Each number is 128 + 24 x the weight over its row's rms, rounded and kept within 0 to 255. Layers, rows and columns count from 0. Numbers have three digits each. The size before them is the row's rms in percent of the matrix's.

# up: layer 4 MLP up, 960x320, rms 0.145, rows 191-290, columns 128-191
# down: layer 4 MLP down (transposed), 960x320, rms 0.0832, rows 191-290, columns 128-191
up191 093:147141143137121151150057100135117070139132138137138122132148100165189159137124147163140120107120093155128117142110140132127143144113099138086135118118166109117131116100112146157170120121137151
down191 098:128088120141120121127113136051167198160104110154098100134139110045122158140139153106120109127100152126086156159110112097117113117115123122098141161124178128099112151158105130110112124105113119
up192 107:140096100047072159112105167095086118114104105139114116122144140095127129147129088167166099147143140105119136141150155106120143124139110086127127082115121155102128136110090081124124046134163158
down192 105:160117138104115115094104110121128093105132147121133119128151134134123114114097112123142157122108107174120141133125111162124148107135128132151117141132160139110129132119145098147107065162168104
up193 100:117136169149131159106129111120189112096130115137140135127133135154117070120148150130179139237185137114131145190136116124122153177123141134123127168140134124132103132126145110137111127151139143
down193 096:087095153134143133106146152149106108155100135120104117139080115086117104139076101081117143162134124125137114083148108122125148122134154171141140107145122117111148141144112153114140140145110181
up194 096:128126140150137105103132106091133157083115124120131112179118108157108126138138133089121130117098133155105092133109116166133140112136171118140125164124110131134113145148135080121121117169116123
down194 093:099122143169099175121171117151121118192125139137108081153097139151126121105112091108152103105145154118141128172123173118131131179104129167139120128124116184122130124103107134158130173127125168
up195 100:151117133110162133122149104132131133081133141148131141130102140100133066127144141150096105085160172126151127125177108108123124165124121129153147089114101112121114162115137154153125213146105104
down195 101:146126135184170156125135095103131097124093141134106132151102151097119135099134102109142148077089101104130119097169082135129171152122127143116104090123125100141177173141125085111123144121110121
up196 089:131159160132159125133149118148119162105100125157098132102121151125120163141133140127141128121151094138182109138141086132140107154117105111170116149153146153147101123099107125129144141126090145
down196 093:089149136135152095102166140136127126146102135088113154168136186163148108147157129099103115127133152164121124115131096142137138114140137084149110119125114099141113147052104145146146119126140108
up197 099:157126163111098116135123135113076140166105105117135175128128112156107127107124068111161138127093150097103171148181157087098097137140162158092144102108142138126137129131169120101152106148148143
down197 099:162128171101128104108095114169153129126155100141130106120150127113140127077118155156124098139111138186116088105126117149127130172178110128098112128101121107141145135170122149142148132093135139
up198 104:143131169128163164160108136158089182129122115121121120091119091149077112159133109090148110163120085155093129130129152125083126103137142121114144121134129134085119145138123093065132132132145090
down198 101:132131133128160116137099112099124112129125141121131121154176137107130156104124112112147166135138103086163116093098081108151096089123165171144140133123137091135137083156130111156110131144101106
up199 093:083106091117125171093121106147107150143131164147115129146097137117157119143124113114134095135134131116119155160116127148139156114128115111129096146135115146137124123135124125145161089173089123
down199 096:120139099104139125104103090133145116128148117120103092145140155118140123141126166109131121132153124145111123185094132114097102131122160103111148113160135139154108180134114119128127163121213145
up200 102:112114085138104103113139166134110149089088153148125109113106138124123096101183148139143064137110200102155117106130103152105168146145131135114158134047122139090164108149158106150110087111136122
down200 103:117136138098156107178078140102107132151101090176103122135138104125141149158123130104155150123179136134092110156132112168090123123090086140071140088181159150124119130122128090114155129150116097
up201 101:117107109114156115127139094166075136101140105128105135126119126149154117126137098112111110130132122115130124111107158119102129055139148127143134162134145077131104157113142102115171136127132142
down201 100:099092163119077128151092127142185081092109143118126128132120156143172120138136140148147172122120085139093148137167149097177083117166077108122107137136136135115127120136157126079116142141144126
up202 109:138127169106134104109166138150169134119134161134081101160106125117127112112097111117111094114138103144118151167127141138173133115137139139102145133146176118054131112089122140115119144128097140
down202 103:153133129150122126092156163174123138081155111122053149110123150143107108170144123163106148124134125139153186110091162142130091142095132162130147146115050124115126142106120128121117158139152148
up203 095:125111168100134116117053135129104088133125137154159140127145102132184095168146163128084079120135116127098153147139155120097157152132137107158102144128155130128118085118133091080116133145118117
down203 091:073144124108174135172175133093155119115104123139112152175096135163127111144126143134153129131128114117118111108176154129059116127094137149141126122133149157157129147158122140118130134126113109
up204 090:129100088135133134124113107080092110104100131122172136102077135124106168087098166096133149117123164098118089145106113155116165119127123178108119140092152080090123112115135095124110138115124113
down204 099:132075116140152112143102162128186124119130112120122144113159162125135137118084179115163144133146094134165103128127115150115115150141116106109129106115090179137153129123129112098101096133124142
up205 094:125109123124129148122096131152105080114164169088120144172126158096107120106122141136110146150094137136175115175122097153134171138172137124118116089118101122143132112104185139116109093158182110
down205 096:085158168130117108138134141087123139112120167081115137043101133140119146153119133133139096130165104126102125112138123117156140132134174113120113093125104114116179154105136119139169134150136161
up206 102:175128162124147153127130099137114159162157114138167131136093103153116112074172134110129105119142117167157154085124108144073115087163149097146141111111140130126181084106164109166130122139040129
down206 101:110120155113127147139102184126099131137125124145129160130109117161146126088155105175145110122104136146166104141155213152131113148171130107146092211129117152068112137081064104160133129088112135
up207 108:166096110096154117175082109092090093152192124097115136099116134097133117112137145138113133114152151146104111135157125171144136090148119087158099148137132132149137105164134110131157117086138105
down207 104:151165125080155171119106084165099141129139089125132166112128139136132108147127089123142122146125099147164121093134118146119118100106150169134132161175091137142127064173104155156104117117082073
up208 106:120103100082116114153124134124136117091139131118121110138122104140143149159108101113099154130113144134111177077102099098134107168097104118137100131116113142119149117122177135167095139146133102
down208 104:135149110073106132159159146095136103121128133102104087141131107120148111137138148127174082157115133152119115155127097168125129133152131148176162133142130098130135188147138102144135073123100082
up209 099:131120158168140069123095162164126153135137146111102163129198141101115154164142170125127098088168121144122125160110114149146141148123129144092116108152162126131132114103148103116139079143163156
down209 096:162159166136130135130117144119121118095150114125165150122127110089160114108164064138154187105107123128137099099158120146126119153100106112115134145106137133110137173093138123150124138141117141
up210 103:159167118126140104099130141138165145111106145171105125109079108137119150128135140080101094129200150122117136190121132170098117089120106107121134134112132133150134109128110099127111117156139135
down210 105:142122163081137172164093110159110115125110110157144108176092106134152138129086109136128136158163185113140114123118144126058104099106138128126141182163117137126140184169103108101121120106167106
up211 099:125117122158092113141149124110159130141127134118129136122139137138142107110140153083159171144122145135108145099160113146141122097122098098127145094150142097126124115117129138103121105088116119
down211 100:088097115130090183135139082125137141137142103110157170146123164145098090131147133085164109135119107136139155132114118135076097123113129148121121153131162135140106175145130121090124135137127172
up212 096:107111121112114145152108117133134105134083151115093125144139090127166150125127120123117134149144136134078146126124146148110094119102096097101137081125096173164146099154118121152111092090140141
down212 098:147179130185152136127124122129132112095139136118097105108143140113158167109118117122140104148141132117148143143119109134163121102146121116130123089106115092083111107157150087176084171100147123
up213 107:091119111144126089104147111096155142119118139128125145128107114170132090136156162103111097158116137061147094125146057133121121137155148099084140099134171111150125066146133129129094166109146180
down213 103:134131113083114136136113147138130177141159135109152102099161091108116118129132147134097075133145138115157169079123148138128117150137123131123111107102158151168157170140129112141108146164092115
up214 099:157118133159122122138142088075136090113114119135154120120150121140115110154104138139113160159136129132139136170140116126098152089122105078136140182146150160156104146119175123103112140099130126
down214 101:147116146122099144106144137100122142086089088159117123116154116128141104172118143117130134131141146143135108164087138164145098213138134146153132100109105149100089145140122133124137127130168122
up215 085:104125122112114142124110157167167070068110087164101122175090119118152091128133127144120124173162129109107125076144132197098129132149136164144125158116137128143115107120101125114109107154105112
down215 089:129115143131141100146148149128125117204121126130162140049146147134121135126143118114087163141111156153127117108164160125087153136098112089163125133195127105104071160136139148143101133088105124
up216 100:121163109150126115086125144121117147101151101121134099112142102120110165131175108109104116111092175116114146138110156146186168145151097118128167102104148148168121163162132150150104139130127118
down216 101:150100147120195136117152131164145138114100108159151136167148100130137120128110102127144163142141083095078095071138117127133133147132179097165101111129142113126146128080151128145099131132124105
up217 103:118118141135073152158136143135138108112153094153100099144101171119151160085132172149142128157150085121107132150126144114161140133110149122144177161118105155188112118133127136069128138103173094
down217 105:141093165128122137144131151093092144130128157133119153107146128122077113139147131137099125168164134071118172106101144097127149116154071095088126108085110101172131141128114109093136124139067141
up218 110:092114108123093124129106161165168146126132187088116154170140150148107129108092108172145133100137169107132159144182131105121152133102115121147121128146160120126128152111130133126120158167110134
down218 104:124128149139169119152143143167119106167116105124133161118114118140066126107108109136153160123149117134162160185119105098112143118188131104134118147124131112106117121144103099114134162155139105
up219 107:149136107128133128135078126151164129105128075139169104097145144142119125087116164168147100101148147117095141123122141127082129155131139082139152153084151123159098115134160125090109101179102132
down219 106:148159097194129145124104113083151098129101132148137118126136145157128116083162143165127135086129137137087131103130117124115147127130108128117138120143105113139107116097073104133092128120122141
up220 096:143122151078159134097126072117155126150120139114162139126157092121088077135137105120130131137096122094122146127146140126129124105134057138113147085147125078149137114134093160135181091116148134
down220 101:116108134106156106116127127133140117116101144137104156122127148117115121127105100121140123177149092109127111158139111130103106076173067090147143122181163140125124120152145135140142119125113113
up221 107:100127133130142152124126166112093130096086125100107123176132158106152134092124167140099122152151093161156145113163159153132147125120138104153168134146128123126111110127100116150129128072141091
down221 100:119057159125107128113125108136148195142161127151146146114109125145103118089095141090129141125087146132116099134109131100138110121100096103114123144155119114142131089146138116152091129103125159
up222 106:131132145121097129117111149163144146113133114162132132111122172141087174156136113177102138138102137152099127173106116103140134125159089103106104125111158130102079110082115126120131165094120089
down222 105:118113124127087134099169117107153115110135103139151142157135128112126133120133137089167125114131115110118111115121120146145132143126132096092147149131133135110150162111140160163136157117139072
up223 079:142126145170146133136114148138178180099089089176126110133126112140087175085110122094075120115108116157134123118153109147117128149147135106151093133117156109093131122132102108106173131119103133
down223 097:113145095110142195134141147141112129118155117095077116148153142163145126167135150165120140159109087147133135126111149125120126132203137152100117136108067192102170107106166124123108109121131111
up224 107:102140118083124122148097136109133177139090158150100124107139053087139130134101092125092121092123118132114144146090154113081163138131149114165093122137123133118088119146108105095112140148114121
down224 101:118187101118105129141123112145157125099165117151098131142159166112127094127143093150122159122116160136145131134111104117168130152129089157143159127108100124091127141093132116140167145122144133
up225 099:118122134158168134153090094132128133132135097102114159165135102158090130115152101115124147129120107129107120145133164078138145125144145107120123143089122102114119128150171153081163112132134106
down225 098:108137138135102191091136148156147139130109113129129152138131117156136134176140084116111138162087150121103109114194136118162108173165111135090117128129137145108133181122151132116109127150096138
up226 111:056141115132140120138130152132107131140159148116142112140106107119140088111175105130140123112135153123145109118124115136132140115143147142107110158145144120155107145145119115166120125158124123
down226 108:111142104095141094069129163153116165102115107201162170169131125126152176138101120113148096114148128153129145149132150074097143157133140106127138175178144089135117158112106134106102113190102125
up227 090:129124117155129148118143089121145118058117082164143128158118106140155156152117130172100161118116144109140140129137127148137134148192135114143115159134107130145125115120115133129163098140148136
down227 096:156109154096141114140115104134110120116123119137109091140135103098110121136203144140143127154165118122146141139129124117140111133133117117111123163127168097144125168156084129101139164102122113
up228 104:124122141108123155110123121106105071145150107106161103091089138122140123111124089119181157119140178091118104146097096098149122133163119164092147144157111130145133072094117162130121113114125135
down228 100:127120125147153131135118147199132109129117153143142114151153171131125112110117086123156119136172153157117124125117092134106126138137110110155111137079169101081124101188137156096123120143146157
up229 101:095146100138079159137158108136142145077108149137102127162137102149140134122093166126126089160140113126107076131127131142150113108152174137152127121132113161158150139132118115119153098129131070
down229 099:115151125111112123131106093125132157116129086141148107115131153143132124114125154100117132102152140092122161108119126131133117133173091137147130104122101134144132139164096122145135162136147098
up230 102:142140097086140115175118149111145139102141123118130132127140145120140129136132158124112141125124109135098123124123181140101119116154116092120115125120067101142081133119161152137101149140144117
down230 094:139105149107169124112100107115170166122136119147089120116119121103157134105162161120131158133122087132159123124096178105038114111110147073088140157134155129095125122150125132163140149100105152
up231 103:141163118145094130124129105093124077116144114128171088178127083116114143131152135130099076107127115087112162140127085118169147097111142149130151124088120094123162138161152117139138117114093084
down231 104:126159124148163136139111094102154123099162126107120099101142142155132117132117117085148136115099122113134088118105090109139106109144122163096133183203121098178139090123099112139141120114129145
up232 093:171101113130145107142131149083133125152086134144121132142109135114150132115099156119153134115144125137159164082111103159149169162107141142142129119096072141131142165130125112115096156120097098
down232 096:102151132103102119138139125132156157147140107085129103144123102118117115165169128134134124118134136128101133174136139142144129136144104162141134138107116140179107146116122158117099140157100162
up233 100:130146095124099099107135180093162137107122111170152160147111151155096152114117085120170144112096136147072103092132121101135117123119158143121133164124120137142112132142151125131121089145182138
down233 099:107113118108076139129122143121135112126111092110113115091153142157147126091090111136122155065125092125137110131104121108141096127138103144102108145111115132121113139121149138123137098093110120
up234 100:166145124165112123106170138088139070132101123128094139126157105107126113165105143124140110107095153098117106131160123091110121123131146122143181121096116104138107139153151151139110142136147126
down234 098:172151149170065118105146084157105132124181139111130107138096136161098155116123116126091126103141117123143130154115116104115132139094137107127155123125092184113099106094154119155102111107148152
up235 096:111157142149160148105115110135121141113108118126149122167068075132130120122143146133128113124145127145102108150085153110158112151138139123137104137111128145134119080135135071126143115134089124
down235 095:141129105134087108106119168138131123147165153106136095120096165091129141109104106091134093142097134118133134147139176138086147148137140169087146103115149107111156141140098121086151170136144120
up236 098:162136075100107146135143134077135135120119135109172129110158146121151128150144183168137141099146159127123130077093128133095128145115095094137119118133104130128142075108109112128164126130118118
down236 102:153178133096055103093127144138127114142132103140134114121142099136144138112078083158146156120122129156132149078140145138106134111158138099087107108166122130134159102132135122123159061144156176
up237 100:107150146089117147093091178139077156096109156120149125129134146128132116115136128105135146113143116152123133126125172133115102142123162104125104115154103154167098137150132127169139145100136133
down237 101:130124158142106113108098138142103137097093128138121150128138100144120148174118136134092137136132093117143140134124108105100142115135099157059122121085107095158110153123134110107136156174122149
up238 100:092140121132132124112145121107098149100089126121135121179112105175100098119129082133114102097137146129187137158089128153142128072163116134123130147098153147117122116150097131136140178114112122
down238 103:132087123161149088126113085126119119116185118153146116150163139109161153105142114110111086133114092140108121111102110154122131098119103137105159167113130122108105136107140125161146093128114093
up239 106:147134109134112125098132088144132119151086140143149115136144142145154157120109136092136088104158136143144142100120092109197162112131123135132136102132147127084104110166093136091116121138142084
down239 108:126117151112102143107140153132100133110101141135122143118162123123157140077130138126164122135118126107119149123158103154115119131144109164097099168114151113154110139140082138149091119144138118
up240 103:135124156132127105150140102105155123105155134100119136117160108150153162153146109121128179127119113103130171139144102137135142139147167113114126085120163128116165146160151126158138096114084134
down240 101:124092130102124157129126136137164121131109132140146121129176094144111131142073133124143137145093090132096129109116109164116142115118120176158163122156138094126156085141121123165100107156131140
up241 096:121103154123110142094131138145148072112173119151147140137137092118137122085096142108112129120148100155119142132184111123118133134125159119128130134150178135161088141130108101114092126115107090
down241 090:154129129143111132088150155134131161157169155163156120134129131154113157106104049180153147142104119119131151097136126129139156106161122167101123131106160120120142108145130094153110103109106141
up242 101:173131126127155135120145152143131075101120166108099161141121124126071133096143107155169098126107116114156111120200140134111142075133101081091142109112150150109148154152116080111089124107115124
down242 096:144128118155086132121150153156091142145122104111133133093107116189143148126154078153131110147078170138097159136087072149154110122110165117093146134120139135124118129124150125148107112126153119
up243 099:149146097135097131114097145144093121118177118128089118142107089169160129121141125104126141118119148111137140134153111138168122120099075121139147130164139139143135163140082122136166143122084096
down243 100:180098106098120126124107132132077163096153113152165130099115119122119163158136104094133139116121110078086139134122079103120118105106143144090090164116110121131097116154128132159103161149130128
up244 108:144154126173106158159121129177145142089096107126136111111180088119131183163117143140126160111113122129092172134148122175096130094128174133117148122122168119138088153136154135074108129110127115
down244 104:104123116163102125151130137098125128167134154161167100128163117106123193143112064090160152153118159121139146122119141144122130074103183151157092165120129166069091127126103092138092127161143140
up245 105:110131116137129137132117127113143126102134130151165120149109104161109116111140131121129127081133148140141139169143136140138165141135123119141072156066148141151164113124079130167144115128142136
down245 102:126092116119152155163125140096130095144119133168120124164113106145149161139159079122150166154136107115114109164159150165139170134104150133139078174112101136104103152105108153112091158130099147
up246 099:093155098113111092174103111129146149135111106150137147145132160116122153160115141117145141139092103092112129079154148107151144126119142126137127140148091110111117140159113135109124089154142090
down246 098:103096108139121131131119132127149167159106126116144187128124136136132135137113100128148129127137161104120130123132117113148111114155105124118103171154055149104133146140129122150158137125134162
up247 096:166128093136124071144168135121172144140092139106153118167156135091116136121164147096141117116138127107123105119129152120138108125119144113092122102075145104132107138092141128134091117107160099
down247 100:134138106130127149151153140131140151082106131128143120187145143167100109101117148121127146125161123153138100075128145123140108135129131169134130103134158159121149156092147108142146152170162132
up248 090:144122125103098147109148145134105107151114097163158174094100148163111124111161140107143146161141097085132117123145112204137135108140146136136125093145096120146109118108180154112118142154145067
down248 095:120092106147155143121065136130136118170148093105081150106130106132176144128129107153126056113162144162112189154161166113108162116176104118125127184121129115135168084165132114147133152121128115
up249 104:142172104057092111086055145098086118086105113098106141086125121154151153119138121141142099078126148104140124166133104160139131159116185092096143164103130149108144134126145122126144121122136093
down249 100:129149121121170116151159108129193142112145135128118124106115141131143154112125098115116145117110098166110152093113191109135136122125103133178111106135147090093126120147127128128121132128117114
up250 099:157086127108136142142122141103143112111102094127174117123144145140150149099112145105085084179168123144127136122154126108134130106136142131093096130118113115142184117143138112114096119125136130
down250 100:147093135125142159144108136181151138141132117133159149135135129148153130145132135137101152132158143089152110102112139146115144127150126137140143150096154096178114096179169154089146127142165137
up251 101:152118123124091107122100105112115118107122124147151149098115177141124097106124087073144118156108152088120137131127154141128152118092115084108103115175130114106072165077148106116094128111127107
down251 105:120116173148132145117105138156105128114078102203164130126141133150137117119106151131105136142144139147135135140133104111105123133085130092163174129155134099106143171151102114114153085107170095
up252 096:118128158104173153131110131043085114111108139118141146127153090133123157123115129115164168158144110143118120142106131110104139129154132140126163104109135097102093113104087140158157119116155156
down252 100:120164106105151119144090150143112158099089130181127100146099096127118126111115141090115084199108102136184138127128123111110136127094123130152147142090133126171170131145109167153106131120133148
up253 097:117127096083091149126109142185120062118123178131132156140074159124120141153114169151146146143176159139164153129167107104141088154125106141136102094135165164135125131073103133113136147119105093
down253 094:130124146125170096140110146144142101132108148100172151124107110119128150163125133105118113138128115147101144119160125103128124105107132145105120140080127157107157100122116078170197168136134078
up254 096:084120090160139142152156132079118108113135107143101191115113147118107111098162164130130150127113127093117132138134130141177101146138129144138155103163137062135082113149134133141115098134141115
down254 095:174146138115197174125115154087119130102139095107130079090114148099162152132078133138131105107159127150154118110166107180119126170114101131125145107131129122115172115162126105113127140124127115
up255 094:102135127126095131106110123119093088145133140126122189136138101127111154155177114192149146155116080148160124117145152109147141137112132121108149137150108169135131119092136156135090123098112075
down255 096:138100176148162109141107133141125120098104123118121141116132169118112119133164096155147111141186125139123131155137109120140134106149151133117137093110130124105098146124098118139155105146123149
up256 096:100101155132147112124152161143123176177097144108106120108145153085142112133160087101115113156149124172159127091121112122115160133131119102148161125128119135108077133108160147114146086150175106
down256 098:127151105156132096142141149109156137163107148128116093163101172159132157090080123093150145125108173128138158129102118150110123166087119130136170127092153109139113124171158126125118108159095143
up257 105:114094132114138090128142137117137073142103091180111108119146153147192173120144170095110094126084145128149162121171126132128113133150150097106177136140104084147115135109101120113092141179127129
down257 105:083150102122107097096126142137149108184140120150160135096119069107132104101118056149108086154132139108088117117144127110116136134098131173051133106119163081105133155088108138207126118139137129
up258 097:071094126173117146130137099124092143096094127135086154136133171115122125100100115111130098162161134138086138119129102104171134139138153077133118122088141099128066067132101136102089119146160145
down258 100:133129164114105096139138133105094113134114094150088096161133136104136180170157128136152108161174121148103167122129132121128110141145153119140130111163150088122118144202141119155103121118110144
up259 092:178117115107066145115167097133125135105128114136148116114147130141117105141106097142118087178144129141137155119113103170120118113177128119138127110109147138139124076114151109095132150143103145
down259 095:140101111129106134139119078080160091131074082146136176121128119135131126133138160159145170106120090135168133161103159135127120114174138137135140136109146154077122113141133149121154160149100156
up260 104:162110153120116105160129112131116103112122150078119128110087149146159101135093167165109096153109138107108121147105118126131101131137163104142124095125148130088118142134118082106091092102145114
down260 100:059116154113108152124096160181101096132109128101121177144128129117124110148120149126151128131133126084134129113160127078170102136096138186084155107122143099141143121153124156138114129142118100
up261 095:154130136069157126119141103140132164102147124135118136104089161139135162119148094138148125134099151153139106113150181122139127145159132127102151159160134139104088124096079088133108114186105104
down261 099:174100130110120144155102155117092132105151127161116131154085138136148160107151132106158166146154101147125141153166138123100139136120110129103158136170109090139151120121150150129117122159115119
up262 104:169091147138117136075110109093145124152135128133064118122107135153124155151161117107111103165115099137085148107160139143130131090119134123083196126135133152127121161122129142146121117120106118
down262 105:123122149116114123100125091170102123133123130146123125173105154123119130095147120158130128159175120156072136112107113155096131091140091132165125168076122094100080145121129102080119121158148185
up263 088:126124140107150144090116152093098096105091098112157124148152120082112151143095157151130115152074150153104130095131113103140120116134110081135160151136090161134153144135135146105146131146118129
down263 095:098125114092130123106129131104162145150119095132122155136114118103158119161154159096130134101148147126108126120093093120106121141097109102155103124162158114155136134140120100158130179127173110
up264 105:148106142085127150119087136148084134084120104141133154129128099125136096096160112134140054151136143136102094104169146097091130075097129137145140157136124172186115107137163125122126086116103130
down264 098:098134133110159145124114164123127120075110122113138124131105098096101112124129084169122181179147103180115142107102118125135119090097140149141117108142156100122104085120177127133122149135135112
up265 094:156102087112138157102143059128105109159127140111135136170126139145128172125163081163142134131095129108142121136150133126142130126070160127125123135099121164141167137140125124128114150152092110
down265 098:138116126136127142148171115126102141148123139153093113142091117149126154123135115178116186151089128146146099181141117152133134127159143157085115126098108184122129119117116106124103138095123140
up266 106:087125184133115158142122127184114147099170140144103132122146117181112107110148102099181140111144137112150082112178185111150130139112118161132092141131123116155116131133128134130121155089100102
down266 103:121131137121162082078121125109135069104103095104124093152147116115135100119086130131133068164082094121149127145146142134138139144114133171194134115170151118117097186126160125148118110129162114
up267 106:161139118131090112067080108139134138116141141187128121134130069189120117134162111149111124127120124114147129109107112125122122106112152116117138120143119121153106137134093152120144119160116131
down267 099:092123141155130129073143117163153146125119154137118156086155150150101088071122123165106109121106156131094162073155127165178085112070175138124145119140097122118147110114151122106133147133114157
up268 097:156104170109150123118122141122118145077166138100117121097091131142125150114132112122146148131111180095149127132119133129125153159148120162130095146147101104109113081106095089110109180136076109
down268 097:139109141133175143104151178145106178128137107117122139104079132114178114132104106113097154143149136134154122119109101139115112131145072189125067106101099162092095101129117160138154173146121124
up269 104:110127188138135084136102109132140103159109140162126147153143166161108149197137146142155129105140144133118178137149157170134139165137118129112128136120135112105093168156145120133128147112127109
down269 104:084090148099127115181123106101133157098116135163169110138094167151176101165104182136152096117129121117147121152100148084143098098128156139169125130096105133131113132148130164087124103113095108
up270 103:137147140140179180127114136158147161129122116119085129145119119111141063154158114121140121123126144113104128114099137152138159109117141148144163094138148141130116113105118107150148118170116133
down270 101:122120162101124106128148098146142121102113154135113103145136136115087096158099155114136096150136130120140143121144129122148152128142104119113100125124073127117129125085105147116132081106149103
up271 102:117177078159111103099151073076109158126119122124123090145145149146133127103167188157092137098143105120178133165102123116117110103113155115130138145133137113122121117105115131167138129138153103
down271 104:139147134142121110111125123109137120148143094127147101147141104143108158124096131144145146124135061079117145142135093144118134080098151137089116177119166114174116123099134127101080110115108160
up272 095:162136134113140094120135112119158109142139113121115140109131128122139115097115082126165142130101072087124142118121168118135156165101135133157106144132142111143080122135102119094167102115144200
down272 093:143106081128157131074193134143081107137183148127155167105141146104108118106152134164118120133127112150087105104141156162155130121134107165121106134089130136133162127121153124106040110156139131
up273 102:139154127134102119140088106122117141105144133155110131119111144141123157155162112122123143089103114114114159131135125147115157125128101160119134147112136142120160152141136159126165132092104127
down273 095:127133116148141105162166101134137129143138125087103137127112146175100178123123123126118151172102126099089148129131115124196073116118110110137111109177133197092128142128123116100142121140140128
up274 094:131122194133100089143131121126156116120157158122112111151111152155135153135135124137162179151123125092150167122136152149097139103101125126146179125128138142152164118107148133122139176080089118
down274 094:140072138109163149104118124117121129145126142151152119144101146075127090145153127159155161133145143147159134117105149103140099128150132163137141136119147112112134144149126101099128106108123115
up275 095:095075127156130104111128131131123135125112140154143137078099138145117141154137142100183129129174151143127112115191158161091147126105119097113107155176089139124117113156133144105115134151134155
down275 096:129160129113100158116116181131113150098146141120058099166163152130132089101129122165143145150114142124131110107169112138160115107166137153113100128092122124095124140089153111106131124101095153
up276 097:147184141122172158151119145111132092098137136135084140125140101109174114125123117091155145108131167145079153114143093138126138150111090132119152175147115135100143163144168136151134167158087118
down276 095:186142146125162169142106160132072105152082110127109169108141178106148118150098140100094098135099144114120108098126051100143143130092126134106173142120150148126130137108137090137157109125121186
up277 098:107107136101140093157108169140147151139134134132087142135158142085127155155113113145117141118109123138105111158117135124137115110152120150091134122096154092157107138125133084136117101147141102
down277 101:133091140117121152140115101142124113124135084117179106127112125173159106143123145128083139103127133177127189107138151115127109113127121136096084164144119123090151153133161137133139130146129154
up278 102:108152139164143146115075074146118145126158122184089111107116106161107106098126154119146177189112162120141145127092129159128152157103122153155119105125131159141141110116133154114113181097134097
down278 101:154121104115137165098119110116131105104105126123156108093159140141110125137115113122135113141138122149107110141153142123153153156126114131180111136136104099160115123089136177126165143144129134
up279 100:148082149163145147129122095110147139124136112122168115093126110114102146100128128167134144101082142132126147150125134106157141143129132135096117129085138115145119160152151181130148143137103102
down279 095:159126144160138112110159095134171092152176138148113109064093118111151145146091144147114145136128100124091138097110126100154099049157145133142141147108099160111092129122152130168118140122142159
up280 084:142115153169116117158132134118126120100141133120161156093110125162093096088132110131121130172139147094143121172161135184179140125183124098128159147142136181142047109133127079134115133152110124
down280 089:090125151084112129153150134113142120171109118145148122126133119129146122149149186158160127150101088127122136114133113076105102094128147118129131133112124149125162125133121116140098120184143090
up281 101:161127124093127119090120088131090074145087153114164191115138132086120108116109131136139096148116139107101160148110091150145105133138151119098116165143156102155112137112179138146149112096157166
down281 105:116116155099102133134128114153105117151133144129153137116130150138151138123150089087116135135117143088181123134175099109149113150101127151126122106102159141119138130112101178126161120078143148
up282 098:130149157159147143141146124114141076129123130139145147122092111093111130100115126112131132164137138124080109098105134145099153109161135138089157131101129158117155153137117133128159082118147101
down282 099:133110155143148152141098153110127115139126122115147146117128103101122113129141135144111182143106137186128144090134089087152094095122132078108158136090154142117118063107140127178097166118084130
up283 092:095108140114122138116164143083147087096116131106152110125162163104112111135108179150157116136137148075134127152153126130158148128089118133125143160155164117113115187153124143161136135105096084
down283 096:068142131131141159171136107149152144079106124150139125114150138146109109124089122120113124114143133122149128115129076126133120129107104164114120119154118122130111133123143151096101138163147123
up284 097:129115109115149080147101149151152098120154131114126130149120112133121111119123111120105136134149070140107101150120165119126114135148089133118124130129121172139149159084129118134122151131129102
down284 102:113176098132108134118114110178111111126077114089108090122119133139154126162102124113162136123152108149158183162128138132158130116102086121106099103102138138086164154141112100102148158076106036
up285 092:133147155156108131160097140068152171146129098110124182134079119097135120081152090146133113145184082130130139079085123141122100121116126135122138166133130163167115119072102135093091131133102091
down285 096:179161114149154109128183078145127134142139121156115090151145127139102147151115112151135116135099110110106095089164112117149147067175100138148080140117122147166139158151162100130169097129113103
up286 099:119104107151131154133093154137084119150172189109162104149153131124104127118166148125123093130147185131129143116147140124129131106136110135171140114099158145123125141134143094134112128101110124
down286 098:112154112128130139176121120115127165135146162113148063099119125136130124124129111134125152122163121148099165112086106122126140080134125109131105154143158139121126106140105175171067105128116124
up287 104:156119159138145129128153121121143121113177150155127148098123145114140137128147174187112112128138137124142139135080150086125164147135142112112127175103139112137127152096122148116167119125094136
down287 105:136087096133128139148119087147138135146114098120129145136119142125110150132120111139131063097129120114113097121147162065175113111138145136145163109139115106146114110132172148145145130133082149
up288 097:174153130158126151158138150136163140145141142113118109114174084148154115086097148094119119167129126080128150132119140085121158109108163106124153116178136146113110142133146121170109129154140099
down288 097:108100108119085145159120131134115137116106139213167117157150155129130141131135121147166140138141134140073131112107126163126083077110177107169120141034125109149117121092141165121131146112154108
up289 103:164117137086134126113090137108147139150105153200101120135113117132098106118168108149119158163139102124149120077157119113136101134158118115130142095117165132117208125093155141102140109148133146
down289 100:173098120139116123128168105116140096138143114106085178102155138106143121072114135166113166137094154141172103145102152124107131127124158110142154132112140126112151142121177087135133144100086119
up290 100:130121163117101178125149145097127062150101118140097094107122126146148158154136112121141135111129166163122086141181113145161167116121095136124148103112130192103176087129166133127153091120107131
down290 099:123119146132073178143101112116108132146126132102170132185123108154130076100127126102082148153108165129098082105172121120099121122136102127146160078082133157079144128126083159110142160150156086